Part of a small language model's weights: vocabulary 32000, attention and MLP in parallel.
Each number is 128 + 24 x the weight over its row's rms, rounded and kept within 0 to 255. Layers, rows and columns count from 0. The size above them is the row's rms in percent of the matrix's.

# layer 3 MLP up, 1216x448, rms 0.0998, rows 198-232, columns 64-127
size [ 91  98  56  98  85  76  88 125  82 129  80  83  64  91 101  83  74  96  99 111  90 101  67  52  59  90 103 120  83 106 118 110 117  75 110]
[[155 165  83 151 124 127  97 106 109 130 125 113  90  93 150 155 132 149 131 129 138 108 134 157 162 134 110 116 146 121 124  95 144 156 118 152 109 141  81 104  92 139  82 167 111  94 164 131 161 155 131  87 114 109 189 159  83 110 130 130 140 131  95 116]
 [ 99 152 152 120 111 112 120 148 163 149  91 139 153 139 178 139 136 134 116 124 118 143 129 143 163 128 155 140 112 134 183 102 160 111 108 135 124 113 161 147 149 150 122 118 161 154 132 127 156 106 121 160 148 155 154 130 144 109 144 144 137 110 106  95]
 [112 127 130 134 159 104 150 123 119 161 146 118 136 132  97 107 110 161 119 120 132 139 127 104 151 151 169 109 117 114 127 170  97 134 137 131 153 181 141 151 128 106 149 131 133 104 134 163 135 157 150 126 126 110 130  74  94 136 137 139 165 121 114 155]
 [122 125 136 102  96 186 154 107 165  94 105 165 128 166 144 108 110 149 126  99 125 145  94 128 113 108 121 159 131 144 122 211 138 107 137 144  77 124 102 119 162 113 135  96 124 113 156  99 125 158 137  52 128 114 156  90  90 143 173 127 144 133 144 165]
 [151 123 117  97 116 115 185 139 114 178 110 107 172 156 167 105 111  81 110 127 112  94 136 152 142 172 114 133 119  95 112  91 124 173 113 167 112 120 104 139 174 123 169 138 143  93 148 124 107 128 114 129 142 149 124 135  72 122 105  87 113 124 123 124]
 [137 118 110 147  98 132 190  76  97 159  99 113 166 120  89 140  82 137 103 135  85 150 116 150 157 115 145 121 107 120  73  97 133  90 146 126 113 127 109 101 149 141 133 127 142 108 100 132 137  83 106  88  87 123 109 149 118 134 119 161 170 134 153 132]
 [126 111 145 101 131 127 105 107 147 105 140 136  83 122 145 146 109 212 148 158 139 144 132 129 125 129  90 160 148 160 142 110 168 175  86 125 141 168 152 158 156 151  97 130 138 135 125 157 109 162  77 152 140 154 146 125 121 119 108 147 116 106 163 142]
 [ 60 153 123 157  81  99  81 127 124 141 138 133 118  87 129 131 131 153 108 105 152 100 144 147 127 164 112 135 124 106 124 111 122 137 102 163 102 177 113 157 176  92 143 127  96 138 138  95 138  96 127 125  98 102 112 125 112 137  91 108  92 142 128 114]
 [117 152 130 118 183 136 163 133 142 140  97 129 105  95 150 129 166 141 150 126 129  95 152 116 141 165 151 162  57 150 112 103 125 109 115 159 134 111 143 156 121 155 184 139 108 133  97 113 104 134 144  95 111 129  79 133 106 118 155 173  98 117 139 135]
 [114 163 150 125 185 110 135 117 167 161 125 142 118  93 121 184 124 137 122  96 124 118 131 151 167 143 148 135 126 110 142 108 128 116 176 103 120 105 117 131 114 107  89 133 101 148 146 121  99 123 110 103  96 146 131 156 126 137 119 144 126  98 119 161]
 [133 145  77 145 113 166  87  99 146  97 118 128 133 152 103 131 119 110 119 127 118 127 101 153 150 142  93 123 123 173  96 106  95  88 109 148 102 132 124 182 120 167 153 139 120 104 166 126 154  89 170 102 156 111 119 158  98 126 150  96 140 115 191 108]
 [148  91 131 167 102 109 135 167 137  67 130 149 136 147  99 148 125 148 120 130 133 117 120 103 141 109 112 128  96 150  85 127 121 123 129 127 157 144 152 111 148 112 106 133 121 117 111 123 151 150 125 124 121 124 122 146 150 100 133 102 143 132  98  89]
 [120 126 151 140 141 163 140 165 144  96  79 175 154 105 145 141 147 138 122 117  98 111 130 103 140 135 171 137 137  93 109 112 126 121 104 133 102 101  98 146 114 129 126 116 121 123 121  80 114 120 111 145 117 123 109 139 144 121 184 113 127 139 126 120]
 [101 174 174 124 130 138  97 128 138 116 133 175 161 123 156 160 149 121 135 125  87 130 159 114 121  80 131  89 100 106 139 118  92 144 161 119 116 165 145 119  86 183 139 119 108 131 124 130 156 167 131 129 133 129 131 104 139 139 117 144 138 129 151 137]
 [126 184 113 132 137 151 111 106 115 110 122 161 141 132 122 121 155 120 119  90 150  91  92 144  99 152 119 129 163  97 128 152 110 122 140 140 141 111 127 118 126 130 113 166 101 151 100 114 138 127 109 158 104 153 130 150 112 125 161 157 116 164  78  99]
 [104 149 112  99 119 148 127 128 115 130 127 103 132 120 118 114 100 172 123 133 170 116 152 132 113  84  93  81 100  87 161 130 118 110 122 113 183 136 133 147  93 131 138 149 110 120 145  84 161 108 102 122 141 108 121 113 159 149 128 143 143 154 127 136]
 [156 122 108 129 153 130 130 104  92 112 137 143 128 152 122 119  91 130 105 126 118 130 160  93 133 121 135  87 117  98 103 141 142 111 119 142  93 154 127 156 142 154  95 129 117 128 131 132 108 134  97 111  93 163 123 117 159  79 120 114 118 142 114 136]
 [165 141 130 125  99 129 149 129 168 143 153 113 150 112  95 123 126 144 141 163 121 150 116 127 158 187 118 117 140 114 100  99 113  89 160 119  98 163 122 155 141 146 137 177 139 135  95 113 116 108 129 155 133 155 121 113 143 157 134 160 118 143 166 149]
 [121 137 126 100 116 134 130 102 111 102 122 105 118 116 174 135 120 176 116  79 125 104 113 115 116 118  90 126  94 145 126 137 131 129 187 106 136  94  97 130 119  75 110 134 122 125 164  93 168 128 105  95  97 104 142 134 122 109 172 154 104 107 117 138]
 [131 124  77 131 137 123 115 162 145 120 153 129 111 132  93 122 127 163 166 113 159 151 111 142 142 137 172 146 118 120 150 167  82 130 118 118 168 123 109 124 151  83 104 130 137 126  89  91 132  83 142 110 105 115 115 127 102  92 137 116 170 161 101  92]
 [147 150 177 137 157 134 141 100 158 124 124 131 111 127 128 115 120 117 108 112 130 120 142 138 135 134 142 129 126  86 134 146 164 107 107 154 133  95 108 157 142  81 116 122 163  99 115  83 182 101  83 117 111 122 152 140 154 139 110 119 129 147 145 170]
 [113 140 162 128  86 101 127 184 100 135 141 108 130 148  73 131 118  95 125 169 101 123 139 121 129 123 109 144 114 148 145 136 140 110 136 134 154 143 150 125 166 156  82  99 107 138 117 131 122 116 129 128  90  83 116 123 145  80 161 104 135 144 110 132]
 [181  81  68 153 123 133 122 174 176 131 104 137 133 124  95 100 155 124 173 156 124 106 107 132  87 154 137 116 112 160 131 160  89 116 159 134 130 139 179 133  99 143 100 119 143 115 155 123 133 157 144 131 113 143 141 120 119 124  98 125 107 152 162 158]
 [ 89  86 128 115 115 198 132 110 111 120 157  71 171 106 111 166 152 131 112 109 150 120 136 135 148 165  90 147 126 146 145 100 106 109 123  99 112 101 129 130 135 108 122 137 121 153 124 178 151 175  85 144 122 161 139  95 115 164 111 141 140 105 136  98]
 [ 96 144 177 166 130 100 105 150 128 109 130 131 115 154 122 159 136 130 104 150 129 126  82 132 116 118 100 157 143 136 101 156 154 154 143 100 149 128 144 120  87 122 110  83 125 154 148 139 121 123 141 141 116 123  95 104 102 147 125 123 120 130 124 136]
 [138 125  99 143 143 120 135 126 142 118 150 140 177 111 144 153 101 149 144 116 129 139 132 125 107 185 117 154  99 115 117 153 125 173  78 147  94 146 148 143 128 116 106 135 132 152 118  96 140 171 123  91 134 104 115 143 129 158 129 133  80 133 121 109]
 [160 117 122 121  88 100 148 131 112 125 134 169 158 130 165 129 147 123  86 122 108 127 132  91 144  99 100  74 111  85 131  87 100 114 129 109 126 121 172 119 113 109 129 159 135 157 100 154 169 142  94 190 103 157 146 114 108 171 118 149 106 147 171 144]
 [123  89 164 150  92  61 120 161 122 175 127 138 100 131 154 142 180 135 103 131 121 126 101 124 122 132  98 165 151 150 106 135 139  79 129  86 102 125 114  95 161 139 149 151 124 142 111 143 109  96  99 146 173 139 123 146  87 106 156 152 120  79 119 107]
 [121 118 110 117 160 167 101 134 130 112 101 118  84 139 110 144 113 121 158 139 124 110 112 142 136 124 131 147 110 133 110 119  60 106 169 142  79 166 162 135  95 134 142 136 130  81  83 145 122 119 107 147 117 201 131  77 123 164 125 152 128  88 102 105]
 [149 138 122 143 135 101 136  71 145 136 155 137 144 103 127 155 179 128 111 126 116 141 126  94 107 100 112 140 144 127 133 128 124 167 140 147 123 147  98  93  50  74 130 145 102 128 157 157 128 132  90 129  98 103 139 132 113 163 136 156 132 137 149 128]
 [140 115 118 131 143 130 152 137  90 134 139 149 117  88 147 139 112 145  85 128 138 126 112 130 110 114 146 118 106 136 109 110  94 129 109 150 132 125  75 111 143 116 171 137 106  57 131 135 109 124 123 142 139 151  96 139 119 127 104 105 165 113  90 117]
 [141  60 143 136 140 119  95 128 132 129 109 141 115 134 122 118 128 118 105 152 107 145 166 128  87  59 116 149 109 120 163 131 134 124  94  83 136 138 166  97 134 150 129 124  65 124 149 132 156 150 181 182 181 133 182 147 133  98 162 127 129 129 114 105]
 [110  79 119  71 128 125 146 146 162 143 165 119 134 130 152 107 127  59 146 144  95 120 133  97 131 157 151 161 134 134 115 118 113 107 135 184 149 124 149 169 119 124 128 102 124 156 118 153 130 142  76 150  97 152 146 131 122 135 105 136 147 155 116 124]
 [117 132 105 137 118 145  80  88 151 101 140 140 100 106 136 104 179 109 185 127 135 139 105 147 159 124 207  97 124 103 132 134 143  84 119 140 132 146 114 144 116 167 122 117 117 170 106 124  79 122 156 104 125 144  72 159 122  85 125 150 175 107 126 120]
 [113 146 186 110 144  99 129 132  80 110 126 104  98 140  99 113 118 115 157 147 127 111 143 146 123 114 169 158 151 110 106  99 148 103 151  87 106 104 123 136 150 137 137  98 117 161 100 119 135 132 125  99 148 136 159  95  97 122 109 159 128 171 111 146]]
# layer 3 MLP down (transposed), 1216x448, rms 0.0979, rows 198-232, columns 64-127
size [103  99  55  95  94  86  95 109  86 120  87  78  71  95  98  85  81  97 106 109  90 104  75  56  58  85 112 111  84 104 106 111 121  95 112]
[[129 156 164 142 113 116  80 144 125 197 131  99 121 144 154 153 145 190 160 178 118 163 128 183 177 119 111 120 132 113 168  94 141 169 153 127 157  99 130 103 106 155 133 152 110 105 167  98 153 171 111 138  94 109 121 126 129 138 180 133 123 121 133 110]
 [145 156  70 141 101 147 107 102 163 139 113 120 135 139 145 118 103 145 179  99 104 124  74 166 148 159 151 127 107 120 155 114 148 161 153 133 139 131 138  69 157 107 155 112 142 110 140 126 144 133 121 153 143 142 190 108 133 163 125  96 149 108  91 114]
 [128 154 134 146  94 115 105 139  64 162 106 139 155 156 153  94 124 104 185 107 127 114 139 151  88 115 140 144 172 119 104 101 164 102 144 134 115 102 129 147 144  85 110 121 157 141 101  98 118  99 115 148 132 124  99 129 113 187  70  97 154 129 136 158]
 [125 147 135 111 153 114 114 134 117 213 115 123 118  98 152 125  97 129 152 132 178 181 122 131 160 136 116 134 140 113 130 156 153 110 134 106 149 160 113  96 108 150 143 182  96  95  74 103 107 117 133 173 113 126  94 138 116 140 129 165 103 116 162 157]
 [123 114 117 130 118 135 132 132 140 113 116 177 150 137  96 112 117 161 132 122 127  92 134 118 145 128  85 133 138  61 136  98 159 196 108 163 118 139 138 142 130 138 111 139  99 122 158 122 111 168 138 127 154 123 153 103  87 149 101 147 143 144  89 124]
 [144 126 138 150 135 128 126 105  94  86 106 188 115  85  95 138 115 138 116 135 143 158 130 119 145 135  98 126 166 128 148 174 124  82 143 120 124 118 160 163  91 153 127 143 121  95 161 119 131 107 124 111 116 148 124 167 140  93 133 116 116 145 121 135]
 [123 138 143 129 191 133 144 123 136 115 130 127 151 186 130 135 128 166 133 141  60 118 145 133 155 142 121  81 111 124 163 139 150 134 158 109 163 136 116  98 110 127 121 135 167  98 112 125 140  74 161 144 132 105 106 101 141 111 115 106 119 104  97 141]
 [ 83 111  93 114 123 138 117 151 119 152 167 132 105 117 142 103 128 107  86 134 126 124 153 142 117 115 154 140 137 137 140 118 182 116 149  97 128 138 109 146 124 145 126 147  95  82  95 151 114 148 119 136  97  90 108 135 117 126 116 131  86 113 114 141]
 [133 124 131 139 111  94 125 180 144 142  77 169 173 163 104 124 108 139 130 140 114 123 119 136 131 121 154 136 135 112 114 116 112 130 163 131 144 149 137 156 131 119 132 121 141 115 102  62 130 181 150 169 108  92 108 128 145 102 154 156  85 144  56 107]
 [183 153 109  92 100 145  96  97 145 144 139 130 110 145  96 144 130 131 116 136 141 125 131 139 137 166 130 172 113  87 150  61 126 131 124 187 106 136 166 161 134 124 171  79 131  94 129 112 122 126 158  88 157 142 111 104 103 148 128 114 127 174 120 127]
 [ 79 121 112 121 118 177 117 130 161  91 107 139 136  93 138 142 143  94 132 148 130 144 123  97 124 125 120  95 139  99 153 166 140 121 159 124 116 147 150 139 114 110 129 106 174 115 142 140 126 143  74 151  92 125 129 105 141 146 131 155 139 132 123 141]
 [100 154 106 125 145 118  87 163  93 155 120 109  93 110 112 125 122 118 152 147 115 118 137 117 132  81 101 147 141 105 159 115 140  90 152 130 147  87 138 109 121 116 139 146 118 136 114 154  91 124 129 171 132 150 115  89 113 102 146 163 153 145 106 141]
 [142 141  87 126  99 111 143 106 111 117 107 122 135 106  95 134 112 147 155 132 153 143 155 148 151 160 120 127 173 131 134 153 117 142  91 135 103 101  99  98 108 155 126 109 123  95 147 108 113 151 133 113 160 135 128 113 154 164  97  79 165 133 146 131]
 [141 171 133 138 133 112 126 172 145  95 124 166 119 162 128 105  82 149 114 153 121 121 151 186 157 104 122 124 173 161 138 114 134 117 102 154 117 148 153 104 110 149 122 149 110 141 164 117 191 125 116 129 125 118 145 181 144  97 152 118 123 121 103 103]
 [106 147 127 184 140 118 127 136 136 148 111 116 138 117 142 109 161 165 103 132 117 156 124 165 139 121 129 150 156  93 142 164 101 117 102 144 102 152 152 142  90 129 121 169 123 159  83 126  91  92 132 102 105 104 130 121 123 112 118  93  74 106 126 153]
 [132 133 129 110 125 136 150 105  95 127  77 125 108 126 146 137 122 123 132 106 124 115 137 118 127 121 129 148 139 116  88 142 128  73 132 143  88 117 105 108 114 124 147 130 114 160  98 137  95 119 152 112 140 132 138  95 141 121 144  98  89 132 108 141]
 [112 151 139 119 129 146 182 112 122 148  91 141 157 151  91 120 119 137 135 131  62 110 157 138 151 117 139 112 107 103 125 133 163 108 138 156 114 126 150 138 113 152 111 122 123 163 142 150 129 120  96 129 172 144 151  93 138 114 135 125 132  91 142 110]
 [130 135 140  89 120 136 123 129 117  80 147 143 126  71 135 105 140 142 144 140 164 102 141 131 126 152 133 123 146 139 134 136 162  85 108 114 129 174 149 131 147 128 103 118 129  92 103 121 112 145 166  78 142 112 119 156 132 132 146 102 101 162  88 173]
 [157 131 119 133  98 125  96 154 115 132 104 110 172  82 139  99 106 159 153 111  95 140 176 152 147 149 123 159 158 116 121 119  98 155 144 144 138 167  83 110 124 109 127 137 143 115 116 171 157 183 139  98 167 111 147 135  98 154 120 132 126 155 132 108]
 [138 151 101 115 140 127 155 147 126 132 159 147 122  85 119 110  99 125 120 138 170 108  88 118 120 112  96 103 122 109  90 160 122 120 155 128 164 135  97 157 129 141 125 107 155  91 139 120 118 109 135  58  88 137 113 125 150 103  82 135 120 110 127 123]
 [122 153 109  78 134  91 148 125 102 135 142 143 120 133 119 174 140 136 123 101  91 101 128  90 130 135 101 114 123 103 159 170 100 129 167 157 111 136 125  99  95  93 148 132 160 124 138 147 110 138 103  92 149  89 127  77 123 110 118 107 179  98 114 154]
 [113 133 132 160 106 127 116 108 143  53 151 122 111 148 111 129 115 119  94 129 124 127 206 109 138 102  97 113 107 127 131  93 168 127 134 105 138 141 128 125 123 120 113 124  72 142 115 105 113 108 140 157 142  87  90 149 126  90 148 142 156 115 128 149]
 [129 121 106 125 155 108 133  91  96 144 120 138 168 137  54 131 130 129 142 150 131 108 115 141  82 176 132 100 114 120 116 109  68  95 124 128 160 108 164 112 140 128 104 102 156 131 201 129  99 158 148 111 115 129 126 125 122 160 136 142 116  95 187 122]
 [143 151 117 144 124 112  90 129 112 147 159 151 147 156 153 143 112 160 115  99 130 115 135 143 135 102 144 141 114 120 134 119  88  88 116 126 178 169 150 169 121 147 161 130 128 148 122 195  94 117 153 147 112 146 126 121 216  83 156 139 116 120 166 115]
 [136 148 161 144 130 133  81 105 111 142 116 148  68 143 152 152 131 108 132 156 133 100 152 146 142 127 140 150 158 137 132 130 173 113  98 152 125 136 114 147 124 180  89 121 157 133 100 123 135  92 100 172 124 150  92 112 107 177  80 136 156 103 128 121]
 [130 146  99 142 113 163 100 141 151 165 122 112 134 148 164 114 127 119 110  80 128 114 107 124 131 104 172  85 124 149 144 153 166 133 116 165  83 115  72 116 153 116 152 137  92 115 119 168 140 157 122 120 120  94 140 109  70 110 135 144 133 175 128  90]
 [169 178 123 173 146 168 135 153 110 126 112 154 133 114 131 141 115 123 146  76 140 121 158 102  79 136 134 145 151 108 144  63 114 128 107 137 171 170 143 122 109 138 110 143 159 119  91 163 173 101 113 126 104 156 152 133 184 153 129  84 146  93 127  89]
 [138 171  87 149 162 146  99 116 116 110 134 128  98 129  83 120 120  87 127 137 143  86 127 141  90  60 113 125 118 112 154  75 101 138 146 132 148 117 154 105 140  89 155 115 157 118 135 106 104 156 157 131 106 134 123 111 120 125 146 140  75 175  88 101]
 [164 145 125 122  95 135 145 136 147 115  90 124 158 148 141 119 144 128 114 108  88 103 110  96 167 161 110 138 146 121 162 131 106  76 127 108  81 117 147 117 133 150 153 139  87 105 120 128 148 166 117 158 130  92 124 156 129 120  70 154 144 111 121 164]
 [195 149 145 150 118 108 141 124 112 107 155 144 125 118 109 108 122 142 168 107 119  98  99 107 113  86 147 111  94 141 153  97  88 117 138 139 143 156 108 147 129 121 106 130 110 126 145 120 149 130 139 148  91 100 130 164 140 150 132  73 125 102 140 122]
 [118 138 132 105 101 148 159 136 189 115  98 110 145 114 148 193 108 165 176 140 123 157 178 122 133 118 143 115  76 121  81 138 112 123 128 154  98 109 130 142 142 154  71 172 134 132 106 127 128 129 133 108 112 147 130 153  90 138 158 133  92 148 108 168]
 [123  96  88 127 152 104  90 126  97 152 128  99  90 146 157  60  84 192 130 138 138  89 150 144 123 104 126 118  88 104 143  87 118 138 118 115  87 114 132  94 123 104 162 131 124  99 129 106 145 104 128 157 157 148 128 152 116 129 125 129 133 112 147  70]
 [124 163 156 154 112 127 151 201 130 132 141  87 127 162 118  88 120 116 136 124 151 121 108 113 169 170 143 161 130 142 124 140 125 159 127 129 138 129 115 120 122 113 129 138 118  98 139 122 132 126 147  82 104 102 122 124  95 127 149 129 185 108 165 125]
 [120 154 127  94 116 168 104 110 138  79 149 136 152 124 126  93 164 167 145 107  86 131 161  96  75 181 164 104 133 129  85 113 139 105 136 122 101 201 151 151 194  82 134 154 157  94 109 124 109 117 159  97 126 155 133 117 122 146 141 150 105  96 126 120]
 [ 97 148 159 182 156 215 111 123 148 151 130 133 137 162 135 144 138 138 108 131 151 104 149 173  73 116 130 198 126 153 147 113 137 146 143 146 102 108 121 112 150 149 100 140 145 177 135 116 150 132 113 125 119 118 105 137 135  91 168 128 132 173 137 147]]
# layer 3 MLP gate, 1216x448, rms 0.108, rows 199-233, columns 64-127
size [ 97  50  96  90  81  99 114  81 139  83  71  67  91 104  71  71  98 105 113  89 103  70  50  52  82 108 114  82 102 116 114 119  80 113 122]
[[160 105 142 149 126  93 108  78 145 122 157 160 136 124 172 123 130 111 125 164 119 121 108 189 150 123 137 123 166 131 100 117 111 138 171 125 104 155 107 121 144  80 110 114  94  90 158 114 110 141 140  78  94 151 140 182 171 118 147 125 109 138 115 150]
 [126 161 136 131 127 123 160 125 118 145 138 133 117 138  62  96 126 133 146  76 155 135 106  99 157 171 153  97 102  93 103 111 116 135  91 126 124 118 137 110  67 165 127 127 114 108  86 164 105 128 111  96 108 147 108 143 133  71 114 101 102 123 130 125]
 [ 96 155 118 113 152 142 115 150 124 148 140 104 144 140 121 152 148 118 127  98 147 165 156 130  89 136 134 115  77 136 147 192 130 122 162 119 166 110 141 140 122 151  93 151 138 158 114  92 133 137 122 137 106 148  97 115  94  95 152 118 147 128 135 137]
 [156 136 180 152 140 114 150 148 131 143 103 165 105 133 133 145  90 136 116 151 151 133 109 112  78 126 129  94 140 119 111 118 127 149 121 112 129 144  73 146  78 137 136 116 161 125 119  84 170 116 115  85 118 114  97 126 135 112 109 112 105 116  89 124]
 [126 138  94  99 127 115 114 143 117  96 161 139 157 175 153 112 181 133 125 116 142 117 154  88 112  93  89 119 127 108 163 123 160 167 119 129 158 127 168 173 115 107 171 105 134 108 159 106 140 149 112 106 139 155 133 106 174 179 156  87  94 110 151 110]
 [ 83 131 154 181 131 129 114 113 114 140 117 137 100  93 129 157  85 151 148 162 130 112  99 117 160 113 184 104 126 104  71 136 142 198  92  99  98 154 109 105 107 116 186 112 122 127 135 121 130 139 166 112  96 146 116 149 158  93 134 154 141 189 154 130]
 [109 143 127 155  95 146  92 163 123 140 136 116  97 101 105 121 118 141 136  79 147 133 117 122 133 132 163 118 121 127 169 136 117 142  98  86 100 129 107 149 124 114 124 109  98 119 146 155  87 108 128  99 173 123 143 105 149 124 126 132 120 150 132 120]
 [133  96 123 139 132 145 146  93 137 110 101 155 111 134 138  74 140 186 117 139 135 149 131 155 119 140 161 161 164 119  98 108 117 150 136  91 164 122 147 102 127 130 142 115 109 119 132 156 126 150 106 104 115 100 103 151 159 146 110 124 115 117 115 147]
 [128 197 156 119 102  83  97 195 108  73 186 152 145 112 166 149 147 164 191 149 174 143 105 134 137 104 147 117 117  98 108 163  98 114 113 110  89 149  87 166 152 138 119 138 137 149 155 139 137 143 172 143 135 101 164 147 158 103 107 136 157 188  75 110]
 [155 138 145 105 139 129 180 113 118 148 135 135 144 138 102 134 145 118 118 161 128 105 108  73 153 151 142 135 146 110 122 152 146 103 143 110 105 182  94 113  88 105 120 101 111 145 137 123 147 136 124 113 136 154 112 178 138  95 141 129 117 111 120 118]
 [127 146 132 148 115 121 129 138 149 136 132 139 143 109 134  86 125 143 110 173 168 122 112 122 148 151 134 117 109 147 104 164 140 135 121 115 114 140 140 102  77 179 110 119  70 112 122 145 111 131 116 157  88 159  89 121 122 116 102 112 177 165 130  72]
 [122 115 171 137 111 149  90  93 137 110  74 133 135  81 121 143 108 135 110  88 155  94 127 105 125 119 177 148 124 128 135 123 149 125  96 114 125 123  86 100 109 141 140 150 105  97 123 116 127 118 134 107 132 122 103 158 169 111 137 125 140  98 184 117]
 [109 158 130 119 113 103 103 176  79 110 114 163 143 133 126 153 104 130 115 163 106 104 136 132 131 149 143 107 156 122 149  91 141 148  87  91 118 151 125 117 137 123 118 166 141 146 102 135 110 156 158 148 134 103 119 154 155  99 189 139 150 132 149 126]
 [147 123 171 156 120  99 100 119 114 132 120 109 144 163  91 135 112 141 158 125 151 182 107 181 116 110 154 173 148  64 142 116 131 122 128  97 135 107 103 120  75 143  90  89 125 150  94 122 144 153 133 141 126 126  86 146 124 128 165 134 117 169 173  90]
 [109 111 133 115 155 168 135 155 146  99 127 125 124 143  95 109 110 140 148 125  93 141 157 105 120  65 147  80  96 151 150 116 108 102 128  87  99 116 174 100 109 108 141 148 124 120 114  97 156 173 121 143 148 151 104 104 145  88 168 164 174 123 110 136]
 [128 143 107 151 147 123 149 100 152 108 171 156 145 130 118 128 134 139  94 117 108 120 107 123 102 118 157 145 106 116 148 112 141 150 138 158 103 113 149 144 151 126 124 114 143 121 136  98 123 132  87  71 127 147 133 126 121  94 175  80 105 124 177 133]
 [114 127 109 107 131  92 135 120 150 185 168 147 147 128 133 146 152 146 128 153 141  86 122  98 119  96 140 124 125 117 137 151 182 148 141 107 118 205 131 133 146 103 107 151 103 113 166 137 133 131 162  72 108 124 148 152 127 110 139 111 130 152 167 134]
 [108 161  97 126  82 151 162 115 154 112 125 120  95 133 199 147 147 141  96 161 118 112 114 136 146 117 149 145  68 139 164 126  79 118 114 141 190 120  61 154 134 156 145 109 132 108 163 118 151 159 156 136 160 102 135 111 134 128 126 141 179 136 101 112]
 [130 132 135 163 151 123 126  71 109 123  86 117 133 150 154 162 114 120 140 175 120 132 120 126 143 157  95 130 133 109 143 122 174 172 102  91 114 125 162 135 132 139  93 132 115 163 138 154 127 136 148 145 116 116 106 127 133 121 168 144 140 113 124 130]
 [ 89 166 124 143 168  91 149 105 157 119 133 111  76 101 129  80 184 125 128 136 139 142 138  90 116 131 153 175  77 139 171 114 125 126 139 152 144 158 157 169 119 133 131 156 110 112  98 101 124 112 149  98 152 140 123 141  94 134 109 119 151 142  73 165]
 [133 121 131 106 161 121  85 130 119 137 116  98 117 133 150 116 137 118 154 143 101 124  86 119  95 111 152 151 140  90 100 141 112 140 135 139 114 151 123 126 135  74 160 133 115  81 163 122 103 133 169 111 139 116 106 108 158 116 188 125  79 139 134 123]
 [154 124 131 135  87  73 115 120 133 121 104 128 177 144 113 126 145 182 131 136 143 139 112 124 143 143 147 157 147 124 123 110 124  92  98  88 101 113 144 148 157 103 126 110 146 105 130 159 132 146 131 135 118 145 127 124  88 104 117 128  94  69 114 122]
 [163 150 111 104 106  94 118 119 142 108 100 110  70 135  85 134 120 136 140 124 112 122 134 106 131 158 151 110 132 133 136 172 131 155 118 114 152 122 134 116 132 143 114 158  97 138 139 123 152 114 158  90 134  97 125 129 159  89 123 109 139 131 131 123]
 [117 107 133  90 119 139 134 164 111 179 170 101 149 123 138 139 116 162 127 136 126 109 146 137  99 120 119 118  95  85 130  88 122 105 137 119 129 125  95 123 130 137 132  91 147 109 139 123 124  62 185 102 125 120 143 157 128  95 130 154 147 133 142  99]
 [107 163 137 135 136 131  81 138 127 105  89 154 146 125 134 122 145 101 145  87  83  99 120 141 161 135 149 150 129 167  87 121 142  88 130 124 141 130 101 115 132 109 132 111  85 123 143 145 121 137 128 125 112 121 142  94 149 124 117 119 167 132 108 108]
 [113 158  70 110 119 106 154 127 119 109 127 122  95 123 111 115  94 146 148 117 142 128 129 133 133 135 115 170 146 150 175 166 135 143 165 157  94 146  88 128 138 120  80 110 153 124 142 123 127 172 156 108 153 110 187 165 129  81 133 120 170 129 130 131]
 [173 174  87 157  79 120 115 144  98 107 112 111 125 185  85 115 136 140 118 119 167 104 131 110 154 187 151 121 139  80 128 179 156 140 105 157 106  77 159 137  85 122 138 146 136 123 130 147 158 162 163 161 126 113 155 163 159 116 130 126 149 118  81 135]
 [107 131 155 114 118 112 117  74 158 105 134  95 108 135 120  97 150  91 146 151 120 139 123 132 144 129  99 146  97 141 118 134 166 104 119  65 132 103  76 105 127 111 130 115 130 123 132 150 150 143 148 118 126 132 103 117  92 122 103 154 154 151 110  92]
 [139 121 116  71 154 131 126 132 127 171 114 117 106 108 135 139 145 189 160 122 115 146 121 132 118 119 120  86 134 126 125 152  88 142 133 135 122 133  70 123 146 149 106 103 153 186 140 135 131 168 121 123 125 176 101 148 124 116 152 194  85 135 135  99]
 [149 121  88 155 119 144 130 127 130 103 140  72  88 141  86 142 148 109 135 101 149 125  72 125 130 161 143 114 134 122 105 137 102 154 153  95 149 127 129 160 162 146 126 110 156 127  92 147 158 169 133 107 140 132 108 124 145 118 124 119 104 123 150 111]
 [150 133  91 143 107 153 113 157 124  77 153 131  93 149 183 117 130 163 121 135 165 110 112 116 131 128  93 129  95 121 128 156 122 129 125 122 113 123  95 117 120 146 126 138 146 154 113 109 129 134 131 123 137 158 152  97 182 124 151 163 142 139 144 116]
 [137 160 157 139 136 140 104 119  98 154 110 161  95 109 120 145 110 157 102 146 118 139 145 122 116  96 109 105  77 123 154 154 115 170 147 107 102 152 107 108 129 104  79 135 111 139 100 155 160 140 138 114  95 111 128 127 106 119 118 113 134 134 107 141]
 [140 163 111 127 136 142 143 100 109 140 149  86 142 116 128 125 120 167 126 101 145 105 152 144 135 131  86 132  97 154 199  79  92 121 149 134 123 131 122 146 125 116 134 117 113 119 123 159 179 156 120 150 138 122 129 130 150 131 129 121 125 104 115 133]
 [138 128 114 132  79 111 145 141 117 174 131 111 114  87 137 121 155 147 105 114 156 139 125 111 105 119 107 139 132 159 110 132 128 132 122 117 129 106 114 113 121 112  92 163 109 203 121 154 150 167 149 138 134 145 161 130 130  92  95 124 140 130 122 131]
 [145 126 120 132  91 180 150 149 129  96 108 123 144  99  94 123 149 144 166 117 148 109 155 101  85 129 132 125 125 122 144 131 102 110 116  73 132 114 129 153 103 103 132 169 117 142 153 134  96 139 131 125  98 130 130 137 150 100 139 140 140 158 126 107]]